Weights of a small GPT-style language model, trained from scratch on English Wikipedia: 4475 steps.
Each number is 128 + 32 x the weight over its row's rms, rounded and kept within 0 to 255. Layers, rows and columns count from 0. Numbers have three digits each. The size before them is the row's rms in percent of the matrix's.

# layer 7 MLP gate, 1344x512, rms 0.0367, rows 514-622, columns 384-511
102:101113099111167094126155113087117107189108134120121113117084090176159136053134163087138085148107099150058086085134154127117127143138109104160160119131153110111167136142153136108095097128154145127133074158174156146135181111162129161140165184136185094176097113127099141114108078101117182096123130088173096155127141127136131104175086128153122122190140092135120132200145099173146136131122
096:155137105090181128130113118128138137114124118157170144170128178084206152104159130130115105164143145206112139123085166136164109134118132077109113180133110124132148102166095110125163111116125092152165096144146111141160080158142090114145097126139070166142124149037174093117163197126139092164136095078059140141115069159135098167130148117155137128136153195122110152138095178126055193165110
103:133144102155131145151092126157102109163120183160085101099136168118156185130083136100111104116156139089107084168168144138121166114067127110133099151185107143067109162092137126151122104103141065108081126155116141102129103109186157144131100153099116083067088110079050163190162156125121107137138128142112168129138128153099073181158133088162083134099106150112093127131061131124115076124129
094:111135107167157196132133147106081169169107119131139156175127180067124177102046166147153109152091143143162165084126095120132172124138109169099057099137104128139148097076155106150155111181069143103159175126156158150075136145124118124141171147114138101087042127164168078126209164086205169109150120123052138124106128118116095182126137106162132090142107139139088147182108168172106105142146
111:163124150130161119090174197099100131191132149141120101109107096082187162131118116124086105149078099100070149155145147105164096062113112093112116133184119139140137144068120167120141163165119109147166116116085139166124137112129129115096143071151181058134129125096110161176174169113107089163114184163174138195137197142074206151148164102143097156121175121175166096115145132145124168125184
102:119135159107053159102101165141105111113122139091048093112138192107158141141093170156104132109084117107104099110127122181125155166157111121180106138067135165102072097069121152157137153139147118071105085109154202171137119121183116092073129122179186113173104131086113109160183163113138149078129109086092121163102143139132156127120074091149122167226164100130104123117089125142120108109153
097:150165124118097124138099166084048114147119076141087159118152110093128160186131134153157134141070125150090093081072128142115139118136132096074113209154038151130167087138189116140176129105082146146087158140083118138157173145142134135084105136136097176075124141156115163108125224124125130087110131177112179136133114192106135111168130171131077123104089107114068114181092151126107097162111
097:109163071116132130163145110158131122126181095132130147137148120137126144111168161112155145104104138125100108167143051159090140148149151090140189118157078121115181072118178141158156162112096125151073121113119193132109096118160053166176139141141097113161158155142108203134110167125118139099156147053138102142092159101138100129087132178126139108150112155158183118130128136150087058127156
100:105165072176163146120139116164103104168086151136125189158155160125118193144026117126121115154166138136159158148096145094177120017119151126193147094114157090111181124131153123127110091099102143138118136108134121129201124235136138166124191134136087096128077150133151128118120103150129171184174126116169119181121127163030187096132166161130121052110101174142120160170105120105087129117149
107:116147116096109122115117103131103166162199113099128074023179116123178128147062143110165162108125136099107085061139090177140087115136126138093110167118128133152141124068135116162127116164115089105062069117121170150120124109181111156164109127062146062154166138129175156096147204109128161121122143158121137140114116135144118135105090153171144137130146149108207118111065097167096098162181
104:164104168153049079085157165112153159146100121131119212088165123119128182129146161152165117089109163115057121108132128141136133178086142130089115123154143123222186067068154137133138124182129166131236096128135167137149144149189074221121153141082171058088185063112116152116138096140162116138086138153096142122133073126080151133093205103116139055116170108172129151149168142080180165152149
102:129090102126149080111146133115111127147149174105114125152136169115146147080179171138114205089107138080143133144140156113136090123079140146138116105115107097098130142163164150092110140117127132083093178121155093113114102132125096125053154118170151177156102127066177138160115079171143167135163100082154151179168131046157067138122131108128099126173116181173117091124151100131094157132113
099:141147144118091080141169168132115128115123124075135095184146091148112130126140089107108153092175124080167145131102136150121156178124140146148138122162132175097187105164087131176123135107146138131132138113104095086237071222119128115157094155166160085136168145134143185107087206109144141168171130149154086146141127171107195099108110117135103147130121149116173097121101106191106108095183
101:162131108128162112135143124128056096149080182146136167061131121067184125125145166115164126144140110079109134057139131129108118131127160095148102144108114165087130057185154118159133092125102129130104162187128135146112050210128101156106124145120086104127146193114120119107086138136055106159097146099112154102119115120099148134100131103087104092146118114151116156083143090111136175108106
102:117152164120135175119133163090093149156109117119123099111112129124084130160178129120149142146122124155138146147125129143114107036121156165078118121138126119159149136096192107073162164166189183131094165136109154155074134128093131174072199187129163177122159058156119088085102115116086164105232079133098079100191104162073176099171123156134078093121101157148131093133179115097128095125101
099:060125169072103074077160135129104180123085153133092119084069117111099132157084118119199073119143075088137145143152154161124127192155154144106117180110188156189184156118122107160107096091080143165145136185176106121140133079090114155134064108092239150111141208094116091127170193117145096142062163137176097136110110153110175184184164122185101128161114101184094138166128137159063108075153
103:178049137176095128079138169088123163169047084131095169169091164163149104102083108172066140209060136219071132175070146152104146139171085171141136110156181103164158137195155126140141116174162116146116159151130163120141111118102071076084133138154164146124131137139098111052092123117142106102064127096081140100132161136127099201138143116196157101183105153142160115083190132105175223168144
103:095154118121105111140094135099142133164157130147068163165129126163145122115117084052105129196168125101095117148171139076133152066013098103114093136173170139166112099139126134155152130135025093100170156129085187179068126185151122152107135194144116140160081074073128180116114102164132161111145147119179141086134150088137163187154086119145124145053063121166161151099110087147098121190099
100:117137128091070125111166143040134100078126190166138164122076112092154121167186130218059162124125114164133089059151115151147134124230142103149132115119153088143135099150147132126189076099091151114109138150149147102199093116091078195139133158145082133090081185152079152077110121193140139117083109150103116179191092132080103088054111140152110081116037118139107115114129129091090178147111
092:105146117138149156107152153177140101166145147118160130138095159128097155178171089138123091139094149087156041117120187121120077123069136095161150164153102092126158129178091107163160195195119151157120101139106134097188147146125101146107114127128198167164205166130096164127135122185156143106148156142215143098118163140101148060079128092134131100144118100136155129095135116134085102191096
106:064100175143117118134133143083123080164110117113107094088097182182153170133125096131072131132114095060107163090112158139132161143084133134107130139122130118114121141168108106150094186160120101120127150096082108145140110056110173143153141111118129104179102093135116161163108090108153123170111225132133158091061134158106109089067120138105137072146097110120140101151085092104082141119172
102:071120106147116153097094150120110111089100157082106101134066132167130129116178135157158142072125135072103164095072175106152112151087101135155150086148150100116157126160095096177220089104098058201089127143083152189123204114138082093094134161121113103126135148180128159071193134123141138074068145115135102164144142142116117151129143151156165141157127115102129148124098170122137088094135
101:097132130066093087098095141125093147152165116138180084139131132185205164090126124086165134134095119066140138141128160142139094162167082104159120158146106171088107138063201085181067186125144137093084130108044155160108131087081137099131102093148094105125079117089140183181118151135153145143110185138170187173091096110155096151113059137121160131148144163105177156113124148200115082136119
109:111109082124133033083103129153184173184162146122165043098119159172087149064094108099119154106122190112084104129115125104123094074066163142130172179110128133160152101168140116179142101128099084113085108158121103160144160122150143166125139155097100135112113106092142190191136046092127137077111156100139126111099121107058111094140183164156114084077099086071132164122104117109142107170113
103:099114175136182092075135139138132144164153108170140072092169159085121179120133205167160121151101097128128106145075223152120119127159131180154118126155140127127134092136143085067141093162115128136151142109195124139144133123113199155090177100104168106172117086109129110075118165106143180063114152148105131068088172188126093138156186085108078103127115098117126128108126112060114127105144
105:147146160102142157125155055082163151133158136151136170092133101131115124061157164095180127145104134108099169077131113117091102086096079127112081110155142177109113130181128156145147133091129124136115098170135156173150108140107115195141114117129106159079133150135045056134109093152144110128112121041068111102122160103113084078121126108126078102125090114149134124131098094103089109090177
098:135111220089118174140133131130032127138165121086130123135112147126114125166076136155127105067177154112129149121111094117082114160235105150171109108171132088133097137115146210102094130142147124112126129125140133097138185105098105158111094114132180100145136178092119160083127149110130111104121143091133137090134095088107134083097127116179137203184106110157151157138125173146089191121168
105:134154100166154130078128153103150108163143127089096093142172078088175099105129111153166074034115122161077102129105132165163115135126118146059132182101176164106082141114115148116116073131149162102154139119084111139088139094129151082133107130140122071073116060111116201117173196130096181141101120133145125131155100166098187109129103140095104174178110102147138138162120135094095084064134
101:176169135006050087097114115138161148163153130167130165181147137149098150168197171088169100171156125109131111105048143135096111074164112139126176177183107125123161086155111093138101121111163133161159124194087132153128063195156086169131162165111106166152181090119102138149130111059135160151110140154146072132140139106121150086155184065139074122080148127135122183146141139138079152109186
101:049052162159125182085144181135073127114174114140105160058160159122114150186150205171035167071109119111129154088140186129161153089083120155165171158094154084115112089102173106133134089150148168108143165125160135075155210201169108095089154125100133189079175090038144089145161101158120153105108126147139081079107100074127144114072129153149112071172094121128129084094127098167130121114166
089:167178175091129162104107193095092120150074122146117107151151120159098100148090066150136117160075096085038156134123107091138135143151104179140122107108159164140126129142206175189143208174156149072127104132130163140104101142137135122128136098100164150116109126122183178057129196152098149078127125095196100085147142188139140088207089108137158155151104117165107095142132134107112151150188
101:098098103124159116117107197206094123130099119110131111143133142148095166158060120155163105121118122067130118154084086166088178114143122126115133142161204222128119108110131154085119163199133093160120108155114192114137177096141103118104129123095113066157135117125182162148121143101113094175150138091115145169115148124124157062133130136124115095146123135183083128118121130148103127109170
095:093066155133135087103103158182101151084100124156146175169123211110189199071155131161105155076140126173073088077095113099143184130113100128132065142105116158141109108106132104128140048103108103112101133122140106137152108134180095171115063132165105143175113101139126073111179105137122152037137128135113142125107170098133094144118233096128171150105148187145160150097108080162043108182136
101:106136114126111092121096073122127115141101104139132168145112119146115139082165148169118147105161175021132138093152134134149120171133156160130137148087074121118110192195171133093091130098138094116126116108098118200109184145120078124106088193098129109119115115194138126078100101093147097109169171123134124172094144173138112144091081098153137063174152144133095147178119170107143142167208
098:104141101135115126164078130096168152137134129098116130164100108128180146200122151118105107115125113139071087096145091126144140117097057127146109169185171108099119092134152150150112083123076157103138192137173110095140139153159177115125076172145129046071110108128142147105213119114125125126126080172161138175120170166154147164161148107178151121140119117181133124164157150106126206141180
104:066105116142089133131183094120159129160155156129129143038179116147147121179112111095104135107139118102062153100137136116109179160103068110167156201104116110155173075023156160142096123145048113089150103142135158111082183183144119139158113111113170132135194105129098143163112149091140113129144207135109102061133132150070110113053175155082128116084141111124132151147068168102150160160139
102:099132150067152127101149167108156129187134156117134113138124152138136172070148150043138167137154165116138076113095172103129157048172132144143124155127177154124131106111105127145183105116134150052132155174072115166082065166181115139091122104140090102104143097151084105065160150149140184116122097186102108143153093132095154139083187128128092099130128089162172157143127091162105098206130
090:126178094153174103107082128100076159182101146149150137114101117101047126108100173083147106124135129148077129082131119141156089119143141147150128121092143133199211109176099149101158072133121131131150139152119120068108110128129176130080140156120182163130162161102131112115074128138106134150107157245133152124130146099126110137128108102097129094091122157147148129124080109138127084097130
096:143046137069091103103142170106110131120095133156137117144070153088136123105073083152199108184131140096147146132105162152112157126080143135151105151145088133080121160210149175167118154149117107125128077127078151165134151136152139164130125102143118178122158162122134160157083124159156182114093176102205146116131189092160105128131104070148117150191086098153136099132108095058156125108157
091:081163090107186094097164114144101136134160129110084134128148202159140145073123167087172187072126107168160100117084110111149152155145143116152167129099091114095192107127187084181112139078112153143103138196090185127121128124152100141154101071154126125116183089155111174106189152151103145104108095105097123132083228114128128099124180157126121108153149119095091167154087033108093088162132
104:125138150137134063142116066100158174106114128188101135148160109137106160124123142061144195153109163128078086044105135162153087108164128147134100190172132128118161121113153184137188096121125177092150132178158123141086087144193118162136148120087201209146093101098134177139111131125105094125154161153130055142168142132115151150113128187068106140173148163140102116155082091122121133138157
102:120081174112078090129103160086121137156130138104131177133115125173119148053181123136183075141135178118131087154136119141144083111141189126159118147093173100143114120112121102098059126108156116124146078089090082073149188127139129136103142205077080163158163120136056149149098172134132107213139157126110155088168131147155196107151096099127108174165044114116155080077109095145098132139096
101:050089153120150085144166135147115104152164145108122110126168166210100135181174090104170156156145112131105101115132114077077139136125149087135157127113061118169131121081124106135153111130108150134124143152153087216113161134163107137131161141115071186118217113110132153114105107114121144171210090079111109166097184136122166115193132138121118096120116119124099119071149100094104119186139
105:060085161174122095130141042085062170185139137140144174107087119135161144117099146088128151142071138144072142109135133129155128131127115155132145145127202151196193144100126129068115133129087107131083097160137120166159156137152137135168065132137140160098101102088147183113140081135067140202106146074169152072179109102116122111136155160115101086157164130144150125096147092101108087123087
100:110099148101157135103100114132121186140130144170137118107131082147169132129139141135141085187142148150068123129097142111182117143140139078152155124126104173109117134109148116129108105085114126029152123137107177151119108067162150134136066095075152024072126173082145115121142181079116127120143196155106109129154142160174078138127129099179143086058084108127144153185087091093101122091139
098:122148163133107130103113125128079136158093143180211127100183118139106109132112120168152126085139090033112168141121109149096136131211092170129162154116153101129150134132157152149150152192121152160151118169114125200107088056164125132130132107098174105111144152099146122134129212159143098145158171126116112130153150119186064101181179113110158119175132106165134098166170149112126095091154
095:087047125076139120107130133165095163145144134114138084173103115145201179130114078103172135105119152109149145109119173112112113114060137102180112169124158150148111150058130134123131165085091173102110149120128137130093179103104092147126130098172152158134103120102091111117176075126119091158194104187125084160147147131120125107199117155191136132136114106153141142142169091144099105146111
099:136127127134170138155133116121151124116150120160182100137090157166135125065122130092155152130132080108114119141110184091152089148142122113086095120175133099119101112133165082116110159167114106104149152103159149095139132166169106120139174145080166162160157075125144099124152082056101129156183208162167129135089128077112182180129107093159170093096134130136124107058110136193126135147174
100:100061084092114176149133119098148154128131139205054073167160150149126124139138136082119099125160092140129169139133123074108089135122210133076120069133173183129108136166121129109192058114155111116190150138084168109122179122154132116131176100184123098118105146130140118113141075191115143068149129191129103087152121104040179134058129199176163093142093103176130073111126106111101109156120
097:187118134121123114113107153088145145142091186092078170140119156130149124179124172092154110173116120094168135096142126150110114108147111147173157188147234099183151131171086138118183140163125122162128146079177112051185150147164121093098141157119186125122116119133083116068099194181126163147102126155166187109110169130122077110173160149125076121130123115090180126123075174105145137138175
099:139122177177124117104156162167131122128070146189165165089102145114125174182133097074108140160145118121125073071103090132126068118107137186127118185153148145160155100159149184109154112110131144131116100148163083074114192162156074137118071127125204126150137110142098174145160078117114140107085110126142133069159124095132178122103119106180118152108087141137184080115125110173134151122154
106:218087104083165068110084088108066111167098133097154075138143156147089115081141090125094127104123079140136119140132180150102112168106182171170175182115083142109166165111107141134103138127107152105088113194105167125183164152158103123105116084161160157127117183066111149099133132096138210151150207155138138194145106144164140168153075041159151105161077112124161121169107144106088138087191
091:093138221144075172121080137115124060076140143132076116083102143103144134114182145162161138113187171149155085199126122172114112104137090126141081143168096100105091162140122130197114144094140146115126210125067165146073133134070127104154128121141109122113103049098127148178114218148147088107094169084108134107129076147120105123104077153131200207074088096065147164105126151119100150095173
097:106062133140150123129107221082126119150121150073129121140163119151119187157113134150156157135114110121129139173156113158094107107087132154115146127188105115158055123119161140138111135153105076163111084170054147099135151096146173146168146129114095083111159107086121204186096067150097095094129180095097137186077107135106111089157063084160154100132151130098108088115173134139130120084157
101:166212125128137168086194124096163153139073149134098145129143102076124156086122074161127110045154148113139134166103085169121130129068146138091115084186076165128144137162103156074142190071140142107134156149098102137088106108121139137123100145184150098078159100116130065096115162186110154165141171107161178057203100104137122088099159077076149109112106063139114083095134162132140129041095
094:103108169107106081129094089123131110163091140113170100147130125093137155125216173136112152132123065152136148240143077167157108068149138134134165134128126132178100140173078115152128122122096113166136183083082121096144158140134096161098096137166087204142143119178176130147108068152114122184102150183170129040124127169076160107147138160102129130144112103128164157141137154103032148122119
101:114074132101089121131109125120126087121099163143120219173077124116143181108144119114149118145082092123079135186125129169167162097134082113247126110095145139108153110162155159067141135140139119097160143129128156154127101153133057136111151114164169078092095118087077125140140102168143169092090139106113081137144124151097144110149163130115125061094087070114143174120149157121124141157091
098:052120163057076106108109141143062181150128165081130118151185108128141149129110087139175118090113159121125173121051093146210107097191144130133133164098127126121105067125167137186190084067133150095117126100131167192034110085144128164104176161154130160115106131178122112151099149141058149220119145145159073115130160160150094125119129123147133145103076085145169103117155184079126094124157
099:123109170130153129139140188149156093133105120101193078151130111105159209080163095144139064067136093171137121124078213136117128111124151090086135094106102129108162153146093119121143111099119133179104101146179116125118091114146113113152159150073094124117137134070094134147086134179132131144081106083146112075094074105145041139151143130128140073134156164134163093091068111139137097157107
096:100133168130118163105163160117130094115165119126096056078137137048123105125166171170149196055135035146135169124203105164145119114179114139167101101148102077098148159145099148184131141186107097117110152136175149094133159112094107093151130074152168142153085137157216092139187112141152136118065044093131208187150173138098148070154140101139077116144176164176155162151106133126102153100167
103:123105175102118134086169069110114096160195059094099158112138108197157199101143089110123074084045134147114123122153122118152112154150141150191132198152118124083166079132110174148090176076078137141097173169112078144155099146076135152155116081136126126161129062033119142094152138047124124141086143128147102080142078160075150109145102104184119140067194118163129091132121067136133135153130
101:128145145067114115111153167100061170177087169129099137114100054125175151120179152138132105063062121132126135107067089080113102157127122099081123134125140105128167116154105079138184118122070189112086115076105149149139123170143123117097103152095136111115160093085154123101124155173128135118099155156163143161152132073104111138084107145162112127076094145144162138169109128159093116084132
106:125132094104087128130126093173172124124149157127106114194071121176206100131109124168139147093146156065126131047131109143125107156125100162155150137142162172185100144157139145143195120146083119126057110158101097122164178134169135132117068088110096059168116119134155153086162144095124094105118178115160132107191134158111142116092063140130113133118094120132097099202179095165128112097098
107:130140116142092087143154131208069103129108104130169098120123109112173165119092164130126118083180143109116137167134113170164139140075118185115092141106150114135122136163126179194188082136161146131108109101099119149169104106189170182140130162108142171175060168156121106124137166146178146136126130096167164098140174116100168111072149156102123159199103172132152136075113142137134084096226
105:097140135136147168094151128157123131135104149103060104217146186134091133156127117119082246125109072090170098140106133126111132106088098208121134122158128148078117160108156139129139152129112200133061083188112164093145120178095161140179128144125110114115158137144106157124177206135144080093107074097096149115095094088138083169123176151170158137073133138137117144114108149126086092159115
104:085067142139096065089100146123065127120139152110141111071098180092131136189147110127125166110072163066140136162110140114125115092116151135156117130196130118160131084133129147102203105131140071093095086177150112145110111116168102120114119227119121104180132127099117175123086132098126158091131125147197150168162126130142179149176117169157101116104093118144165152116128116126097141110104
098:048123091108101135118140131130171141090108180152091159119110166086090113145163097054117126082135163111110130093110136108172098096188122124138120117152110120125174077157138116108110141160122103138083079102170152116096122076109138182104112149107162139105096118120111144034182122128134145168160055128188084069149110095096137244114128121141127018107103155080118124086127120152130147125081
104:106108126133112086140188155122158100131066117128112110106078115127184163107127147158117054169085117188135101094120096161126200161117150121162119180067163131151180101117090183160186134089143186170103115146111127115165111125117108097117137129112126146160190113105067137088162223139097091078124139181113159145136153168129147145143112176136117132156133143179119133132157163112090190140171
106:118086160142167045124105110149122148161167101121172155172104157152112167091098139114093096141100184126117157159122199115127183121133087191211093129182096099152079115109132160088150082107143151123126119129118178095088129123131112118110132138110171096147149135115124125108093101129137095061111126129140152149065116094155140159109102111139131139211140113132181184152162102137072162162144
100:113114116135165037049166164125033101144191119171157053133163150127109148117150131165128076096120129110205100190147134097132149115129149105092128141115188117117153187112115114108181149104123173135127112101044069133092152084060117130114138159135197115118107170068105183113082161108119149069186134168129187172100138060115111079165145147123116149155105186093132134114105142104150127090134
106:142072141159131111134133169124151127102106131145168098079107110163176151138103119158102126165125168074093163080068084146126123123162124144125081122158140125148120129115170081144146101128117159107126073098092139094187134112158116112096125151170178115099150119130108164181198188066128099135102139179115147092102114085115125076097162156162109142128144150131146115117161089131095136137233
098:133044113178118179106155107166070105145105177142152128139149132080186185123072099128151132080143128066181111099113070128106177136167133169187112146089147120135151093166142094106106125098118124091090071114102163176121108063158126139094098100189166116149068165129143165138153146186144116119116184063111163082126174160128110145149092130152178126202115119127140177177081146108119118145111
098:129103109158147152157053147086172130082085178079141100116117143092090161097186144080111113166110099167136185118127115199126102114133120178153138132163165148156171110115143132071173134197087147109179098177151192102159122128143183141105096147178117106111165112126119141185086099083146143095081140130146070056128168188123155113135132088093134110186115115080157137171147118196110187148181
099:157110198128130151113144141092117129114104175087119092134148125123123123070107168166166155060072100146173124069098121136080111123085141130125110128130090107074200142124149149110186135119126104156116114166142199170120089153100061171075108205139077146149167116097071147136140144109106156108115110176040143081178121135097116121153157094123146126163142176106130161102134158103169095115132
094:111091120134162126127089200104111118203131131121114135137102188160069109079118117182101114169143122146144151074111138113158145165130169141105105133126073201129160139164071119145143083090118105096111181118112140056152146064183196155054090110090153099114149095123115107138154150169116148044089096148171154149115187128097144138104208126165124119153104144148115115137068096150077118129115
101:084119070132108161132126157223131118137140134078130116134169118162095159158129153093122175142107133074111159152127061108124127083102135118134107140146096159115153142130098140137135092185122145110118119122129177152108107120196126128127133133138131092107180115116127145131232199172129113109130156167112137157144065162127140067115112129166141156147149185175146235114093089130081110126148
108:164133141115115144143145128105093145181148153168133165121174148076134188077113161135091120134126178086138135066138152132122104146096133134103088140072160141181193105062080072151133135172094108149173120153204167128105087188088148189120112160090087129105155168111141153132134214142130111115155140126077165151079138129115100144137166079187118111065122173154116147137152143160120073119091
104:107121130127123124076143114141101100099125164139135145060178130136123162167079125145166197126113096166136080055100134116157173137174159164124123187148137140189128149099101112141124096207106099140111085144104114125146072055166156222151095147120066096163143150117124171086163119153134134144159098171130137099159167122161093133173143129118127143138128126084151163119157114161166133097089
102:071099058098100155100108143141120145144118135101092096124102073148133114124145199151149119124139172073144098115119137197121128110137160147087117146121122112078124086123166141137104110108130134104120146129083161111109162141132165112145146135138118174106172137118133183062130138140102167149107115058119148220104117145150160158162154118198163123110155156100181088145162091121071058145125
099:114102152109141110101130121125138143176080134050121137163118104094095171162101194183142121133055127186161125130129059103132100067196161130181148194129160126103161151170109132150116112152099124139088147152105138119098094086159143122093117138160134097134093143161126088092124130170138173135120123100112140148137103163165087085146193142142106072096128114114151077131151128086129065112117
092:132176134116089094093125210167146114178191131181099119146205103139125161150121140159146140143107108158099164155077158149126109093141150156128140146139119156082090084098093128118148087087127117112136071107117107118119130171164114114168105143212137172086087134118131149128124127098124137121130092123123123125127095118090096096115110136173146130085133145097166171085131165125109078117118
098:095070081138162141111151090177105119224097174059160152121161117138145159126097159135134170188169117166121103156095141133143208130153075099115069126107158161123186144149127155114140130161148103099112137128161151154161134131184152124134068185123115152134100085142180132127151092129145117126094117162153126102090174148111136123082147190108114107122127135114108092084047145115063146169147
098:122089062118082117104122166139125138107058101167106142133089148095204166139168152165102134162065162121168163059129123156099102148145106099144091203163172111180118049098117188133154147128113102093110141116095167167105161188122153130091141113159173079110088142150084191122125135144123094112113125123087139215186165177068152166099134153081138148159105128092140130133129143129135096148156
101:159113136093113100133099142119114125098085145148052123146171113176143148129133123122113111080142174141120163116140109150197165150163127223167111165144109127128127152102202131092147117131171150063079174105107165175107100082157099106136104089169142094174070125159050124141163142099147147118085065154183094071113161142095121129070118116130058157132128122066138128147149099067128069065164
100:123161114140155124097115133134072154130060128094084170071153128191111187137157122085096141114133083114175098150092116166061197111079137103178154123099065144183131125144159151111084156121126135092148136142167101144154085080167114173108089183109125160137192180094096082131061194158129144161163163145169115148130163143129115034148132151102148104128113114132195117195097122086094141143180
094:178126177170123085139131175120118119177130091186109121194093125223159186146079140106078176133168085118118126168122151134093196136160117113166121126119135174143179111083126162117145103178137088072087144106151185180101135121142152130131079068148063073166089138126061103162146124141102099101121134172068099140090156164121116181142110099120113124102109149179130181121112096140113122100150
105:147129136103179069123064103146187155174128105109169121152139115159157131121145115110188125194077110178133150124099183178171111154141161126092097137087172090171093123110153113080165119133106137127129173160146080098082134174162085178121161139118129079164195089114129138099226132194093183101073197180181123093125111103146122203118101136104189090174073082156105128107113132107120154130103
097:163081154141119138072102161134129154181165131111080138122174116154122113128090178169158200113115102135142120133142074138064133188153106128164116138095089127100148162143184181133139130162146063120089180114140218159139079128164113134112090046111173070166131133185151121209165086126138150146157153121095183172123157129219098118132181059122102095164142133083124109171112139081214136127154
103:091039143067119131109137128122177161163105099102069093138128139147113147143122081105103125126104142087120145083071171088088095101158163125149133112108108122110146197115162172041158145115132128144140106134153172112146166142092080182130142122122115106139214103161123152106066156162092202094114175146069116106141035131144188086138137158132110104120121168155183156106105084096070105120136
099:130145198134138063113089103135149124147123121145088162140166116114134151173084164109150115125171133126118142066134120133182085107106142181153099188137180143172178069118101191130141149182130217142169100184106105111147117125118150134155077202097182123157141103145097185161191167086092076134143132126144119105191134166109174109135091120133114155107152162137171121137108107100109067031135
096:145108124096168128100147190140170155129179097132094134114191134124087127061141140143116097134104131115148070144121106116055117103100126147126143144149128169121115134117108103076146131158126169117135109056127122101154106118121083064079113082114159142132181161114139058037163122116129097133125101088136141155148129154137139127100133094170128068137052087155122166059128110098026151133107
098:189123215097079076093108105089113141083162123107198144164071125137105113089156174120136136143137106133133138084131147118121175075065145163168105145092149137129122083117115146145143117140117138114112114135094189116073115109059129116145107086198094087135116162142078101136073136148137116138082173109102094128164148129161099096140133120125051118115138171099096176196135111081098139176151
092:046115106163076145080149153088152110123087111119170082074117145122139123117143116134103153120094147121130175074123152096120090108105148175128114179140159116154151116137101067155096169168160088037066159148167124176110181190115091112087087099106173140110111102114077146094080112123137116127084156138113131138123142158111167095161093078172109150134102076158173134126111126097076072131204
102:145116157119127117116105122159101104164154147144160110068108106151177160157168150099155089181075136113096172138109196143053073126162166134063179163152176169086177081114146135129094137155098110134182067142085151107163147102108114116138119097122137119083120081126103130117107085143131143158123156146060123067093169115108100157102140072145070154088132180129118060138083113147163146048161
102:080127068165173144100119127162123148148104075165093138183182170113146186145077137191143148094118118076134124103154175142088095189091172143116124161167112091104093150117123137091107113178114119104080105135173083159070128104099132170139108094044094142159130157053101193088161087149118127121169091157224135106137164122127117137118115073126174122122160092147167178208066159109131102131167
097:088131084113072108124102108088166147096134132160145119079070170088111120141041150132145165126076136115063167071109094122056195119161195131119098100140118113212145109112102135114118128138175161091122134125182112092087052090188151127115097130122163171115116101112140131134138140156166108135133121164183112107118147133141119115143072117133125116164191165165118075104126086135176126104077
106:127085173127111091125133131117075208167080152128115177123160078190100153132098120132122101078143118081078171141107186084098124122181120134174081184109138122133182121117126140119089111158132135077138104131115139158105135101130138147138153121177143158145132084133135122160162078111158172101137171108132175106138068122120093195098124060143120064078103167138143185138177135100191141119113
099:072060154103141121152124138181070123164107098110109048153111138158211150149111142086155137114156089104157107147181140134141103196113108117112163166060201126081123095155057117107109102027068141104134143139155124094129049096080210121129062165157183095075133160080107167150116147142149108109133151079153108117151128145150156081154131130105147139183052103173125081125090194106095107126122
100:119171183121157167105140137124065173162137170179116141149108116189149151120105127127152070127109095170167138119150101131124194106067118099171130154046153179125129089066158056127167098132075128182100118093169142143122167098083033148153093119123144151139099135142164118160139112111122166147109156143119144182115109120111181096153133109148128140164124151097094119093135105132099121121142
095:132142114102133168127132141109089137148136118172104077120150121131130123108127131158158196123125150139082054156135158123130106153108190145067087122169139154132163181120072166162194111089078145164127159197115142145072107114157146150108134145115114195109167140154113105081049151110118174129114186166130145166193181105096151135130149137089106118055073105127121074142086146109110125070213
097:152138165056105062143186135112130105130126140090095126210123123131154148070143136140101155123090139101103149081121163159137142122146129085185113079140170127089131115083110180115115126146072100116137165118126142146142132174141118141136143149172132147130150145147097126123134103095180122106088093140109092073086178201076135136058125100160121085117092130114115185115126113155178137139147
092:133097079106126084079118108174082153156171156086127125084208142129108177144110105129168125118100080098139162109108074083165146197101157124088156116124131171085138141149074069152132144128070174124146177163119045087111129148073156069113132086092109081148125120102138141128103162179139167138097146110111114173102169134140126107137107161139062135119091099135147165119089165164096145140103
102:089146122078143083122132134091082127112077100116113085090157148110061135147079171149150079167142101193087097166118144144097150123126113194137153161138163140147122125077107149130137077096156145105124167125123101166160112093115140139133111117088140168156146110117102121121140143102129125161121094148132101123077145111148145136195112076186138142154166085136174091162134134143146116086143
097:161116197173119060119167190167113130141109109148077130129137107140184123150145114115105055144100131137132153201125151093117106109161136140131121166164170157097183096125182104110121169113125162167082079149147129140107114138159103144109125122148127083093144088138141149072134182128138117150120200114147114093137112165080127160118140111110119113132140158165134080113140052037123131113154
098:103127100113156158151150110147136102144150184136110103191138181166167149134136211126110116098181091079151119141100110142159139143137159127133090084136092122163163073052101087121131174095119110160091100181096162105127150134146114193113198155153077124125148079105097111087136180175164107142110124079155105123138087154090090074099156129108128076092117133129139133168091160117147145172134
099:118115180110094114111122099117128126153088132155148087136098128164121111170103098097134111134098085080105102073095167105108143134120099129129100161152145202143186152144125143121115178094076106104110111129140140124115166167111139192131093100136126130098138143038081202082147122120142162160091148117216092115136166139102088050055121068183180169095150154085149099112034087129062103078113
093:084145141129106120115128116094105128160068119144138093104138120103157148148134159152135183110129110156110143033101141145143179073103122160096094171155131146113134171127082143150126164095096122111119064136162161164151105136197129099125112187096086166148102156110101142103167212120122142122175162177158126200171120144108092159139131056188120128154126082134174122174082116146023105095094
104:164144159175087073137172134127123155200151117138150106168166146119135204188085175154126085166097112098158112046109129160094162150159097138108132144154135161171160123136140116127137119156061144162094119136188154121187127122104115152111122082171083107069126130126150034140161150143126148123099107144113114057115110114101160176112109137147112023086079143138122147161150067179097144115129
099:086082118101086144072080155080118090126088141101118150133072113130103095066185191097123167153170107157109150155102125110139190102120110148134094127150208106129109132138117133089114123136090123095149141076163137127167105068181129132123125193084165117105148136155098145110141103214134166150160134119099119078118134152165122150103206070176110118142143155164150113116137124089092108167170